{
  "n_layer": 8,
  "d_model": 512,
  "norm_eps": 1e-05,
  "attn_scale": 0.0884,
  "beta1": 0.9,
  "lr_head": 0.0042,
  "batch_tokens": [32768, 65536, 98304],
  "train_tokens": 299700000,
  "steps": 4954,
  "dataset": "wikipedia_en"
}
Each number is 128 + 32 x the weight over its row's rms, rounded and kept within 0 to 255. Layers, rows and columns count from 0. Numbers have three digits each. The size before them is the row's rms in percent of the matrix's.

# layer 3 MLP down (transposed), 1024x512, rms 0.015, rows 254-308, columns 0-127
180:110143157148142136089110128106139158193135139107138150104097154142136194149072089117125099205121161125137200117140164131102141131126131152032158120146118138204137200140133130120108094097076141122151043135117162149129124143112097134100163110131122104100102140083127110116171078118090133085106072119143137175150100148117120095130155106128149125199133157168162102072133128075160107116197
109:088098120122192077098112107106121142122144093161141125088160082107103145127162171132127169178158236129127163128146110159148110182118110103073115169086098174121115089150130090175170113171151136125120176153119129130114130163103104152114089149115165137086111174134128098136104115105118100103120166075144105178190106092155128100144162181128096079130087098129149111163105129094127141097110
103:109171169140103083074134162131157078162120107161147119077058142125124102134105186148118091140148188156069125160167136162168104147156092112091044136163152071168127094101109154106136132097078128107126148153122124095164160125120085142161109121123067097170125110152157136162139120141115083140130178113123154134160139165099195115147156133103084117073083139112052155139159127154136119176127
063:090112167068145196103115140171170103153200128136147137134102147130131092177089146094149168146166095126121114132173118138082199124161106103144183136083167192141157140169150127168149195139105115050105145134114191129061131154139103129097148143131142131166100117126112154109194122145150142099123104026147160141124179122061075068101162093179059131140118138117156100075116143083123141129128
036:091165125143133103109167139153119146112137144054088085150150140189149109126131136136102121176149193124199116138133244130123175089087103137088146129076103136171108154178142141073086158133118099133133137100169116116120149110152101162140145154146124168126107186111168121101103119109201060137141167152179118124122131101094091070126155191179120143083138131150164115051080101101143118144190
097:172140071145121189128089094131160095125149103099130150180158129133061145125165087174122119091106114116125125158136127157160144164156100110051127110140122122167115122119131109130130167152173108111094136133087101166201088129108087173153138172099139110165204130139143109124184169131164112106140152088152115140145097123125184135107104118149139125110180115134093147067134137153118181140153
030:087173089126152090114132105129059138113132137114157141114124089093153175155151141136145095142192171095161171095123107172115099146117132098144120053167145167133106102218118116043146189104182206126192097170162135095124165116116108144154172115071139105139155137081130096077173155139106131135139164185130125151143131157080089113094155166136122125169123144180147127120106139076111141141142
074:103083160038172155170141086129135056122200111120139128164116130152124065143113088127151108136170129154120179186168169120154068158151139116096154132102206117181119115116106172131127147098103126207145129156122158139154092138125167110155208122123111163104100083201156136169159155214054074125159159097196157173112134153109054110131158119161126107156172112140110096125103074148143171136099
131:132112158120141129140084106128159103152115126101100077152147135159117114204123095149167149153108166081164120106116112117207214136093115081054121072140150119102033097081173131143140106158126149134134191109107123152145153134149146065143100135119180155113224138114063090112152155118158170114092109092130129159136092136138128169101101148113132150180121105184127124106112115132152046092059
103:186125117112116145100117128147141137135125115156147145104092164184129121142094127134119137174107162124125123125174136073085135144066101130099105153154123150110153072137167127111120156066193102162129121099187161195102116147147131082099100217115187093113196085128145123109124144073048119109124106169123092173118116168121089087107129103130130224119161090117103147138140118181116124073063
087:160105081139180131077075127127132132175157164142111086118187153093152060187128077210121137061083132150108199116152116131179145103112123069073122148158112082133127152092115086152118069109190126148155140120114133129172137050111117145113161098134106065147198114145121088154145186099109105182138119135116085117141172146145158159079108141128101129202083097148171096137157131135170167153091
061:123064144103140104194153072114180117078133160111102091150101141178014139119114125114188120047126114140154149150189105118122107160132066057125119141054151131138098153166138089155186128113126134107131127119124200085125134160166147128054123114120128181147111171135128158142104096137117087103177125065136155108173104123086175110110104134127170128096142145105110169166154124138115133168151
082:162127118149160203190062172128107121183114132147120185175159074130093138119117156126123173192132154083106154111171128126135057160117086062195116130121044115191139119179105107047182132130101092113139107122133149109186127096086102116128143157163140087149091150123101106200141133129131130139129165104155166172106141070123063124091105131127099151167149123176131111151079119102096059115132
093:118115113132168139069121114065141087147096065102174119115119123179146113115155173158142158152146217119190120142162116139112090145098109102124087125157112147123129111120127122043129100147171062178145107163108002146115175115086119082147063176149158095160097141145129156160164142111149118173141151123152132170140139083142147118155175169123117184115158127191139133148061125158097103147071
101:176138161144101105132132162150122146189149106139147142174089135131081133127142072102152144142187121140146138096197148092188117102112164106142150090154090153173114071133080136049073107127158114152093125132102020116128123139097139086092115072144153195125171140161148117125144072132117145169185133089143113071158121091140112077151106161189134135154112178108118182183017118125072106126126
099:120109158148162130139107094183131153155136135101172124155144081127116174148145128097162166127096206156169253162111177097122116096147110113110140161126104102102141118141131161111100167133166128153143144136090053154133134136161155146103131163090103176159130138150130131161118133140095081103052102103135136092183081120145091134056094132146112165068191110136147135128062073109036107086122
136:122131175109123102160201127111157137145158116120190112122177100156149156165084168119138123119077138129150107102125155116077124189052091162132044116103176118162097137132161166144134169131138071146080146177105137104053178146097078167159119146101108128146136085163116114146089131140038113128106112162134177135127088097133133182161197067116116124139152135073133114089156129118082137147144
089:147175089110118072131138147128159139124150091123150160094145156138155094168112127171185148127094179078115120155111136131133122103086120106177100124148091084128153117182116105110122114163130163152146150140180039125153146132080182196139084184119140149133116100079107144156140146180130156157139091145160127157123146160167134135141152128142129109167117137122095139123097082138125112118070
081:138138092137071111141109118087126150017102087147141108138069101138120121073160108154107170183142126128109109110127129144096082155175153108191118112142210123130145148145172137150138103101049120095061113133090151140098180152133087145155145154136124157133040122099184163127137126142144161106129129140111151126127047121124115179092128141141158141103170137109119143116146105170071151165169
067:099172136114110166152120150166131124134136152132137135116153110144207126152117145090129149102112128146113167152142155127104140104071098106129165134055134084101119101193161051186130140080099161108108073144124171127165139136132199069133114049128092121120136144147094076135116134133080108144152114139130129058116114178189162130169133134127150092161087134156098148100167221122135128116182
053:111192151139119141127108142124126194169128107128160122074147097137146124122152082127096162113118062137123166120180135131151143150105128116182140126133060089071152170122115099164103122154148051087141149089090213135116141112131167175129157141128114155115093110113118133196122132086109109121113133099116135158169131075160154158099116144163101143116113170170057105164078224087147140167123
102:142166113109138153144137067162161147144096137112129168087125139123084150112151184093128115181106124140114101086205111078111058145094121067151130136082124154104081106127142168151136139112064119103178129154148169121196187103128119110139142154139113137114083211133101172170113098116127102179126164128165132144146149098113122148092107155158149154138146121156135096164141117115098101163124
093:123104134115142149113123140099151094091113183164127090121184089120139209113165137140135148104146184130136140093109184153144181156133068077139125066173165177100121136076172166150102137156130144150132160107125179055063094105134184151145088117087204132092131120119147121134144131147115132125065098104139137085164170166105143169081110108065136110076126129124152075117116123145222102110188
029:187108197104114153165102125119131144105141179137132096126126191127118136146142159102155107191078087129186136100082086112124137151172145112100145142178158126121133143104124116099119089084083048180125133093072145142146140133133100097068105173138107117104083076153131093124105091106152135116152055110154140167136116176169215118146091117102154100120109106118095126178143123123108162166142
109:137119167107100124174139169107090189104090117171130110190104157124131129173066115190132147082146131156109143080127176073176114154200120161132095119142135117025126182144107145124125140095113188138055160133084115136091160147102080087112125112122132151104143166095165096106171107127144156105124081144098123099098140064107117158120090160139109171158147096137102153100161150103173093110126
072:151105083140150150132165085183165090158164129111147122152078158096093136167125138113161084147103174129136114135135162139082179154119123044164103170108174136119105126106133089146144114117207148110150120102172179106168155160127130068133051101120131132106105134140134100111100194157114124126095111079151084056151115140093116118059153115156142147167118129170130118102150126088081177169164
116:117160132161124078142127085161096085045126100122125167147140038090156143115147141111105142163141237161088152139144124153078128073116125192144083098108119098171152120139132091092045055156147110160152152144139084146129162121082125130167111181188109102125118087146133172147117113129132141178104073115129105164089184139132137100112182133105150105096100186099132132120094131072082169093159
096:148157122121038177069165099157129170164113164173144112145103085152127142124158128115175069132134152088132093178095086188164118182158104085151151030146129145133131155182159138146137109124093070104129165143144162148137186105147067096116140094082123094105177142161047121085177084118116153128117084103154159143152116175157205066137130145212080170121176162117110138087132145168138071179134
072:110136122093179098057159123125189121096076118098140121092164142183103140172112108178133127194162157148208209134123081113124146143185073126106198119058119121204163133140138117141199130121145138071133112120086190139150129117124089092092127084144121102148120158101089094151157099163111122127167074049117101169170133146116174132100121084109085119091129168172091099086106158117100114129131
031:128114145149146138111165116131110126120114127104174099082119136197159122110093140140178179166119177157129101169139152171118149080089147138155163107093148170080077160114084112113119109132134105153157168124147096076163134148150170133131092111165121126109089188113154131113113151145131164103093135097131057157087111050140091064160151131147106133101140124136160130014088135138143078042153
090:082109155091113126174208106139175109088132156118155172144132095112094168131092145102173137076122137152138102104085126170111129158129127106107097156108141137110173192146126164119158105117107115186147148148108181121144151207132112128150125083129103198110105093095129113122073153223156108070046088145123145151128151228123130087133179064090136091147131151151104176105090157185143112107129
098:123178154091107116180182142098091149154167181119121147114147104129113134129126147142138106076109158097114138181098173124113105129093109093148086125168126132135132099143159073114078074146153152087107139141145168094098151077159124146127107115168138168160158148124147121146125044152143163150177159106116088102109103147133102143127092179121125136188108117084205110143176143141096110117092
057:087137173152117043102143160102100129157081086199205125094191110161106108153075071074100166145109156142063150121135091161147127132136070099176121136117101169109132138122104138099103153117121128137120169142156199084082134134065179147148159110152133127137087088125075108146110142133098127114138110131099082156077118187181115138117030121141092091105137149135132117100094233121117108122110
070:149103151163138161118126091135191093147089158111123159152156154130102114110036184122084106107131133157153106047156075160090182132080118086115152242116151139165080072135138101166158172132102152059161137145159255130121163145163112129112122128119072092150122117155112073119141107095127114141098128169097150196138188089154148128119120091130105141156115121173162118141151209097174131133126
165:117180129159125098111128144120139133112125154171122152150111191152084091119139114087126097089099094110080063100125148124108103108137119130138066103139104121091149166143205112086153172100138091150123181130107125165142200139111064130101129090181108160139128116127120075111059197123128101174146113130122115093149126131138126180148073160102087168113182109120144106187114139112105092155019
122:108181147135096207181132161172107133100120101114093148114202137117108114109118154083143144104141141133071139106163108135144117087067110134105102090108079158192156125161145184129140193153123108136158175133129135134140104124097088166145114186147064109133126080078046172145072110130159144136138115158123117073125082169099153158180061155138098147054136104092047161085153124128089152128109
108:127088058125155140173082134202109109127082050147087142107074162132083085165087139144132124137129138130118125111128108120156094085169145100144050085105135175140136123150147087102112106124118114164176159141119164109111115134131199146154102064162159164211145118114049157133159080137104129116144088117111108168164131075087141106173121128134167122095156148172117196083080131143150177151103
124:077149148119141153169112116147134110135087111095154110118089111104120130181149146185112148171165140109140094109116129155188193094125097138173110076165163097100132202091124175143142103087105161100150097163092171109147123105164128067136144175101154122165113108162169187092146118124128142069108117050126163154186115121200125109093134142103104077175156102169115131073097124163184041105137
098:149181154114126135104096152141089182177111058124099166115166151088083096147145116119114130129093100133068125152091100107101135033128100146079083154171148202165105135104144085145145098069084119115147111088166143140089114169178125142129087136118053114104135156129158103178099111135107121176122132217105153146135159117096094117086142156139101108085071083150108071116155111093117154152149
122:106089141121137213114068182196121091153143100105082073154170143151129114156147123099141164089171117061079173113139108103159126156185174080235095139090108104129177098164128146154133143121167096134160110097102111122172139061151126126121132075115122141146149175151098069100196123126122123117161142121135192121147121109129110143106168137125064153122142102150135146163114126155172114169119
106:160118168132155126148117095162085064118074116120152072100152077130137131082050162138111185162121167180105160108173106175120147113187171123082100190126114127192125162099122180153123066144137104144191132163126109170095103159077118082173140147118147114144083136133124122143139116118177100120132113117116111188112117130072114089130117115109210127157130150123136143178146108137102172168099
099:190136155104177195138093124069124140114157112156136139128120078069111088148128127129157188076168174169107131129045178212156106136125147074142159111127109129214135102123186129090151119101117091116122098147119169056152197144125164234164133141096164068088135113114155164189108105142093145137182093106154149128121166107113147096103130106170135075118133185131149099157078124170102079135131
061:124095149111087084097068136129148134153184155111135112152105083166171182112121142140094132135125124144128096150152129154103086085130069083170135155090113177078104126148185144153121122112091131100125142131111220134026140136187145125084113125125097082144119146106103129113137155085083134088138155148115149132177113147162152067128146135096083094159094066120150102128156255138152141183134
057:106200132160128095059136054124150118111141103136176118118138088125109147130124125113135125155181153188144155105163113133099144152116176178156171101085076133126106192116098071012091166126173082177109134153118108133125147104107072141143083064138138203132088127091114117160139165129149092041068151076146166177100192083086135120201167171126101078129173114145100115129092116086129101114154
122:206161122125146116141148125091084072121126163163120105120080059146149083106065139145138120165126213156123169161144184136141099137073129129072144206145097093168097108175083132111143048171132134125111112182079170117081137177114179065093158155114130103150153148152145120134132129117129169141141145088136120129101140139117110098149208158040162131113123152152139113167123129146126163111082
132:096118106128121132107122142142141088148154077188149172112086126158083086102095182099140152142144126123138109122111109167112114104127110083153112096103076093148194199117144111187126141111156150104151116132159142189039112169130081128096136141144110119074137106096100188158080042112114071141080184101109102095123111154212076200085219166139156109194165169117119150072188120169093089150133
072:156116126148211255156169051129100136139126130114170157081090048138057179107135131077098112143148069128128115107138081165152141179093165108158091165070145118175110087124128139121150130156128156061115158120132128094149127167117116140164073145103099104173142114104086133121145110143096121102089151122155117143195158111106138117099077127141092112133083147108124132167088091131166077141142
112:141155124147140085208140114087150146114130097126214128127065118110129182131159108085157086059137140155055119140170133159123140075154173112135125102145121109100112172121120120095093155109188106134132109111136133175119168142071106158120116086113145157134151119155163146118129147112087081113130120089172089127150117136118101108152109132114171143071142110152092145161137147102134111105130
076:100135124147128140120108117142194106131094151158156100133151206163117132093112136177164130128132044123147150149141167120173188134144129081146129112033126153125099170078158108160209140106164090086134121111099253127108141153155091120155108076122147119124108164117095115099160122111119133102156145129127142149171139157087104116091161086128129135141178151144105129124110168091158077142105
084:123036105075085113129106134153193135075130077096118176150134157113142135153101147158173143079174151179151145145147100073078137090126088143116176111076156148123135124128143073173134099101135099158128140140098177088172113122137141166129120124119122112143074091138115101173141145179167140115112104159143102098147152183123121056137111066178141112133111173074188159141196157098099139133147
078:156165206107132115141145158156185101134143116135132127094158154137186135156098111195139082107138209133089112123144126169088102094095095120127140204098112123176137131109142155132135158104115060092167110098135149177155107141082137189123107126160099101106109129115101099155140091147125096135085139149166146107154171174052139045103142090190119089151170114150156153150160164122124184099141
105:112142147119141113136104129137142124120194136143132141116133143116139153125124123152212113129139237116123144159163144139124135129119138128132148130143107133107127151133135158018098132224142120255145118140127000132134157108125154132130140121130146117131115153116123133159119116173140124119110119132161097134174133137136114114202174134121122130115110118126155120119034000139110110113134
093:151115090108128114120146142126140189152164106095160101108103116119151118199174141145118145052105108151110106153150160106158086084130157097138157110140173156128171116141134143227147115186163132085101129149163141129109181145113115096091118121077154081146085153154103201099101111129139126170151173112139130061187124174155139106098100131134117128088126098112185049086115152143151159147081
118:156123163120151107064150138098096214093091150173143125107142131119169078108140104147111137125109133132169129158118167102120130088156151083186119094126133144188126081093157093162148081095084132145113139121095176134130128124145077167158075196174142111110099077175145120153160074114093125120112117042097087089129173097184140108068137159153148146121140131073080071117188141139076098124128
107:105155159126158152130075115138140109156096124074066084151102173108077072126106128151090158081114108059158123091117129100111151151146141125122105114108143140110105110118122095134141154102144202122091104117131115103124141141150152081128070119123191125108157098148127099129154154125151164112171114153130180156121110093116162112116145160177111167136117114155175112133108123138152136133124
# layer 3 MLP up, 1024x512, rms 0.0214, rows 255-308, columns 0-127
108:154120120096131089131128116140124085115106148148121093084165174107151109119135111099140087126164156098143086165133152141157113068172143150094173094133187100150136110125123077130119133118109170159098125068098097137145118123147097092104117067120099122128085154136188068076160161120142099127132097148138094083141138110091126158116157158131141147141150159083159154167083136121121136127097
109:233090153142146125111204132102109133146121193153112154117149102107136114110138072117136124073148129116154125188129108163131151145156128152114177103112219121189063105106107135135141089160150134143088162133137116137136093077080198166109087087056180092125151133163221135143132168099120082220080093085123106072110137158126108130103132115151152167146101104146156172047122159081067147124201
080:126109115127163123112184071142082127126042127140139108100108148123139117121139128161094132115156134142167115081132090137170113108075186145109151145112141098088136116150128149199129138063090153123133131117163127148149132122146132125113122157087059087173156133123091154042124109125094107128108075155071083174077117082156089169150165150156146144108112133145160051112124195096099104165123
045:138162142148086141145162132130118124139091130130134115124140158119135108144076115137129170059154055142107095071086115100114111116147127126133153116132200109129132136113131134245085101099122175103174088142083163121135110155149141084105151127113126100158124052105112121117202116120096143109151146131132202089154129148096137140103024069127143096084097143077142143169179089060137176153077
095:091120133145097133158087104118122126183113186157130162134173135119170097141104102132146124081132117140126174113117111086153154112165113153061124122140101113142075071126112129085145050143100138109129080111112116122149120146113194153134168109184129079192191179150079129155105122150099115069188144113124133155101114222160168113112108103111029156155148166170111138091158146087126106131077
035:168117198072113130129114182127152171107119109120111120190092141123126137098095150140094152113165127139138074195110171112081186103150197118125106123136098054099138091112204139159102053130091103101171095140113127105158085162193121158129126083161050103214055094194111122101165157100137109124160130087129087058094110117159089094139108057163111120082168118125091122098129098078161149166127
114:148118159103082108117140139112064065091147127118116133161113107097191111149173126112183106160159095110163187139121156146180150114136163163119116128135190080137139073124119181127088160102120132158142159089053095175126153123133169107100161084135112093145098117166115160122154157193110108111139170152149137066064147182146133129155124140114123170128142142111133165159103102117096078179099
109:123159188139117179102119146128125154031118155101094188145129120133153122149124064092142113159144148099111073110141138099151087054110168130152136124147151111119151149090111140110114152150135092146125128130126118151162166093109106182064146132129102141169142148102092152158113081126102185123097120143115153104114174158174146114184122143110080174117117138137107135103144143130109101141143
107:121066090130121111133116117133126113154144112123132162130125163105120105144203103099143101096193136142083082066089108048099146096238117135060140061121109138122196090134078098138122102126120149131120095095082116116115137131133124112121173061112109232170123114086188073088122166119194122129093143136130150127130141137123130134109166125161101148120106169106146166090091123121084146146132
090:117091098140045176145101136151094137129155164137185143128104160147146091161112136139149096034144097125181154097081086053121159066131137141053143178091115118119110090167074146093092157057155167140165155128161102173120150108141132178181206127105149075150142154121115109084116101134090141089151145179127101156124101157118118144113109075136059164174094180119126111116177166091097150107124
083:106112145074080095148140181109077110119194126172151176103114086143170102162148068139182084117158112123117129140130152115190125115082151150133152101134214121130109152187156109181065136139173144165135125071055113128112070140103146137112128154145142172113116065124180168120113118213103124149099065082164158090109139205137094150152109069151141127166089143079123148133136095146113136152164
094:088096142144128115128104162103124142128119089150168184171147097134160078107101148078109154096120157041109100137116130087142082107093104145153157119119162144079245135154146188139100070126106108145127063114098133150100152097152124090118100096149146082118137105131120081128152126141119149136145122134120144089134093100142130119167111109117026177132124127117132144143081139167101073142178
110:159106138139160048082103137123147084088120146098117141158104122180144052088104150121120121100141128102178114136137106125119114134120142143121166134117139139118143120148054140065132120135192107160111152149162075156135145086122201157126196138144183140158122171151135175149098100089129101127133107117143119117102108130155145112135125153139149234133115090125147154125113128088072115131127
100:136094119148100154096131191158117199084095170057123162187105138122146080120159107095119122146118127092159125161104125139115167121123114122143194093112159078058108104137105171087115171092113191156148158167051099151138142136168160154139129127098116170080163119135127124180185136138142173128070122140139143155121064161130196139107112090151130130130172137167097172127047141146099112137141
112:108077132149098132187160130140152189149109127111127190145144142121115177146122099132136115114135147129100132171092106064169129050112110166139161118101125128052147178198140074113107111106176155139156121072074084160145184089142140168192050111137120106095145127158104069084147156139104132158137101106115085122117094142153131177148090140210076176151158120149126209157155128084152083138201
124:128105065146169124154036092099115132077079116113091120112112159141118062111164116152110116106212137134064117119113073124166162085115122146094184109152138128105182042144137052126135077159144151112197165020154099183144109105138125125101174154140148096168143187037143188048140161131189087151163148089115061153113158148149118101133147171129156158189112121178120155119118142155119137143142
110:109097035080115065146085118145077084088131107074126147083154107128187125171160173098188103115137137119075106127107157130099118085101129133105127082163101091157144046155146075087085123145112131167151094123138104117171099052104118132119095177115086140097124147065085149138134126200153134165103143164157123128080153158162079148162154158171109153147139174124118143126101099139132083178114
101:126078102119170138178156116190125094191122118103107119097117179094136147180096163120137114099143148136160066119097164098064158098171134186125098107164116117108107106177113137127112107040159111113145118142108120158169124113148164122105094140104106135132094124163145150110097111137163124143067087157119107085110127121185169128124121149148073133086138150151160102147167138096144062120106
115:113088112120141092141145109136083108041109126077126171099082154097235081116114103130126049088185112121160107133070129059126121055131155197072160125126128096136155090194117113119095111084123123136131081097103080156154104044095162173123115163096108094116118123089097132109125092163106102134122127156126162105052141159190150191143123134181091135185135178118118144117130128158131070163141
080:087116158053094101140088153161126108049170120134137171130138141129156098154142100115191072098184118099186170187129125086139143100134093118106128148117207133135122136148103083162064081127145157175136127127096124160140081084153177160106132103147140119108105115148145069109106136251132147137078072152176164101112153176123125108138139088149123143122161159063137113057173099130111103138116
109:128147113120057054078133115124094146078096154116135150112155163118170138128070055150172120159103074106107125160116178094159109155104107127140113048137141063156160155105121121111117101104084177171109124118092131191109103156159131181163146115150117096120097065075143136150132140147086138158134160110088191129062123173127130155155098156113120117149168138121114156103093118102149102116130
092:144102059117117120100152151113094153088114085128124137141000114108122057113142099086126077107197055105141173122128110114181069093151147114143146145136091115142113126183133082087091177077110152140171096120169121120141114114167147234107145202072161157117138146102135165112179211132167145146122054142095198137099138118136139133160138093173088128112133144160156144085143128169119098153162
035:131108141158150098131155093099132095145145092170131140100144112120115123060099101173147129042159076166075132103124127160113138133105101141146130115077090093074095144132057173123136118169183165126130169132166127090167146181183100121111101099141155092179161148165132140095123161132121124100124180125090089104118202151072055188124127113140104127129117151145158168072113128084179125114103
110:108053109155125067164091159119135207198133190176126163152171116103116094169155079124117117100150168127122136174127114159103117122167117147120145104125109087074121141146127088129132162096201130143223129095104121153157075106111118141126076067164131117090109080102090060099096135125126098158108100124129137135139104135143142145118080134149118113169123213088163111127108149143129159209161
086:098125106089067068100065154128104130069139102096159186136137101084174114159169124104163097068125100114122118153121125066166126146130082139167151044203126145108176101163115140113071176096129100169112078121061108208117093134111175170111112129164169056114132116060132130136135137194074129115150138145135078081082150199131114110173111086098096156116152116120122171133158101111115160121095
118:167051095132081094117107163090096197137120219156087123166127166109156149097111052141102151096177133103175129155111163103132088051140151178128171119105126088152113161143095126120111134112179154130110150110120090154126151118105141138094121091112103154114119130142139112170147133109097131145115083123113102080108112087177154134174144108219101135104187111113072147092143147138081103151145
092:084087125132153048169098122098115060137110173136123139132105104132158140148145158097133151154125130158134140160161087168119168121151098183158128068147110084150126087155131162116132106162153112163112153116123116148174157185128129126092222095116158110146069137137171114164136112143129090120122139101117100150117150151131109167105142144146150157152109138094148194120094122099175165150179
084:183052110164129096122099123141095150074087119122129128163135155081155127161139118110080147136173128130159088142083098094113174105178159177110142096106130064144108144168119113149106123065145100111133155100124110156138150112121136122072145124064137130160089095085127153095120129129079103157137091136063127167080124120147108154116110131172156105123178175107108170080161176100089129146168
040:160180125096102139165137108145122135121112081104080166193133139163114101197110088125093119107100092159105161078136080105150139086157134116142165095122141176156139079149132138209150127077154222095149074110103124135107113092123143109113200143137148114160099081100148114107147104128134137154168135168114186158129134119125141160107033144167160142134116126148181117178198128132074151156106
119:111073122137104095148141128116083077110133128086110188142117059142193119143163136084140108114156069127091172154132080114144179087101149165106192049141133121113133075180134166127075096103168097154173111126068071171128109127132151180134144123096140119114144106100151116125155090178147137121110125115137155096082121200140160210114134097127133174181093186111141151141100104173138146199179
093:101185092114122070137098124162125028071148132107133133133124142121152172110124135104132099169129152147150162152120148107160084081131124166065126070158140121117120082076095148070103121132149179121146168072116112180152083083060082052143082136151164128104076098189126146149099095142065135118148052170118058108095090109156058103104087113155162148101168121096107116149202110085140100134209
078:119102131063102158154131096125135045090153045133170143198148178125138089184183145130204091062157094113161175204155142109146129065132088104102163132094209124116156162139153054125094150083142117158120105128063140125137108109124132120084081121099084124083136133133121134141134106252126109118091057090196172094120128150168101104146145075137148121133127168081112172137166083145130112157112
097:135143088167100104104114135165093097112110156131093164155147169133178143142125101113090121140124101102141113149055128140129138108145115175137144061143152060158113119123065120127107064104102219129085162136114104151165096115097096077100156137154114137164130068113115113130139085113076164097106105195093076130040072115148172199093148129180147110112125154109121157129129150109125091130110
133:103145152174121096199157081090143123166128203157106164153122092112139153165170074113136093154193120144072136142125142162160086096126132139128104129145152146139112131196147141106119068156171182114121078123124079111153153123087174169141174112088074128157157097125136165135045093147153095168159118119093130145130092153184132132175112144163097100195093144147108098070162132143143130150181
111:148062117146091137104113113082165122162133149090161120144103162121109155164135077127134119106150060120156142176096150137105160083127155153085184102160180116116083153120169095140124144131126138130145109133108084161137110153132155087068150142082137151110067160121192068163104157137119079147109123137078173116101142170161114147078100075150082137153115148128164104109097128132165089140141
105:119081130134154124092067128119122156089145121115098145167103151168129119108120059161137108106195076088183100137132183151189103095149154161105145122127099140130059099109126183115110173160134123137113147094106109143123112118202129137117098083121158075151136135178140101115078086151090195139073127200153146156133145087093135153131089083158117175131135158135125201105133115096110135115185
101:120122149136131132140134129147122098115111208150113144138146103103171056138097106143156135095150056101164126113145145131170168121119165164086096130136084118113112159121068102114129169137226120134092204082076100231143110112152180146122138160129099059186188168144183074114137101124110152095114096133143099091105125115159169114112098093117112141153099138099136161128100130095083113166096
094:128094076114118134141131139131099106156135120121139149110095143179123082107127171157103098011114096116183111091111072125150134125093149141034194064093126086110119111158105128116106085131115109165080077143168130128126137095201149129155109111116128118108165154133101141114104101134127139137128109140129155200124070145122127167100107082110069152145107180130103152098152111151143161095114
115:169118105093116076152197077069096130124105184104144154086157173147166105126141042116134093112120150140150100153133118152138093123134134139123176134128171098167102138180140082135117086134203134124109107063061128156126122126140161100135124179123071117188092081150164147082057202146190075153083065109125119148112090143201111148116154108169105112115140160148067077153154117164195101156156
104:087146130145083046108177137142140123154129116075134080100116170143142109155118143128119111105136090093173083164140073141143112120119134143107164090171194134132123105179126110115117119104128117133090095154182114169179210144187105136155115214050159056126122130152130061070141086145220140159076168113124109129084077187137187165108144098143157125165071109139080159133099124145162060158162
092:150113170160139118176114166145114078165145163142103119196222051131151181076133110160135146112127113114116087173155133113165194117146093179098162085118142127113125119110062138159125121170173126152138131092153092131141071124072144061051129109182142107149117056174066079108131094119132105123098114118109105147087101139149165163123164080148116124053158124130120116127137116010141156140138
079:103112106156149169159151130130067191137092150164101111086127152105114081120145090069095139116165107073106064106053136104173149117121198127106117151122118126111179133140096116123119147122087095098103082108135115131158131129144146135122159111136147165157131126106148028119138113121152162113093126177062142093129134123151150171153144162122097153104081130146118153105102205157143089166143
064:115121160085114139168165096170113083131072075088117145153130189124127120160106141093103120137137094156188110157122114112113140123183116107120136131116210137122120104132091114241112146097132209104143081094093141080133073118131120096126135145179108112161174085077126119061154167141081115182146152186130166064153145161126157121088074121153169111148112163137174175081182096180157148161114
109:115114095106111195059160165096130116137124142117146171110108173192146107161093128128156106147121086100155109155096174135156115142102140148092098156139110123154090138107122114108121119079115162141110162156126143107161184113146151125209130225070133102117133130172109154159106155139091199128100152116137139128126087128163166116090103099116105196172096152105132117168128124133149113136104
114:115150134101122113203134130179115152122073170084057145107147122030185120116177155117120085093152177126115046107100150101098146149145098113094114088136180129148142075115074164101158143098124064123058148148097118122194149061098151097195114086138138165187139144146131199119154166118143175154138040127181083084116128158131147104178099136108109161115096155142164128107099142099134133200157
112:103087085094088094141142117139117092151147157061148154153176156136188164135143123108172095092114116091128127189096133065120161154152101150105144015142153096123129087122108149113094081098141135158144121109034094145154091133098183088101137132147156164094109112146140145135141127166132144135120133218169098086069136184195147170104117145118082160179173158089122179155123109107132025162131
101:078125152136133112092153132206136158102101154066117145097136133152160164096124070136111091170135113102153098168108113150134143122118127146109122061145161134136081111103134143165112104126161174124175110144113073180160089120106136100102128148135167075088149133166129126126175082122137146114075126149137121117130090204137149142110139153136161134172122113096179089100045138115091089140136
083:151127147159098096102148130133113145123096143104156164113162151163131169126101116107092126105122143107163098106103090147179116137140210145145106096085119099106126106167133113185113104044117114091149122126048131166168140149155124085130115107115062111159149140176090103081075127106100103131149153180091140099087098105144132184111131111117138131126167153167115133114116175097129122229125
099:126052117139126093156155139114085130114092146056116198139112146103172135141203138079124099117206156114118103150090072074113195045153151177095169075141143080128142090162073178142082124111140122124138101137130087159163127075120180162124108137080088133130122112094130128119064114122145137159100102149127126099079131153211167193111130092197115141136136194168097161092140128109151150154182
081:057159090144173166084155148101105070144082165122153115123150187118164119078080121131082120128119120081147188106108122193201096087130198115088102157118125094117120102125118125170127144062094199107154110139113131137208091138135159114100130159112118128113153116147129083121106117117111166114119108159075132136076095115091132139102125163143139134174092148142163091134159180096142117168119
161:078094111146140097110080149083103165134154153143131137099102112131159152092178084173146102153141188074120110167122174139120150088094172165134137139152086106084107137163115148048108094173165102167127131138141032133190164107135162164158064166101096122100114174147139106165065116121141143162070102146139096145130089164135137144186197154171093139134121141156098162100065102138094110117203
090:106132148147146096088135098157114120162115099131104233133179193148110137119061100156135113129160089160158155171089177119149130153133147151095133156136092123120111157150117125093118132076089154134126120175070107160146130096043105078090162107208128161186069092165099121116063073120117115115129126178139146141120088109127169125121073059121161148168159211097064148122157128087076149140088
112:104111068076109151167124097128141124125108213135135165101083130117140120121128137130098110086153160147183134175090100124132177105113123186133106054145140152104110094123070158095125121099153156119190100164163099158102069112138126118204134136140195091109114141142130138115136075129053100119079090130112105092134142114150171149152115147120117096194068157067154147117187147082069122161151
093:151115136116107122092139145168121159076122106097127116085143113101116086173117090125102109156132143136105089113134148043117082072102161149147092116141130131127192159188118110161108183100200099143103116100135108087113141118056132142136155147190163146126083130163070058113082151128077125108092084181115129107101131135118086131154091114171127120136196117086098124117167145120141109134118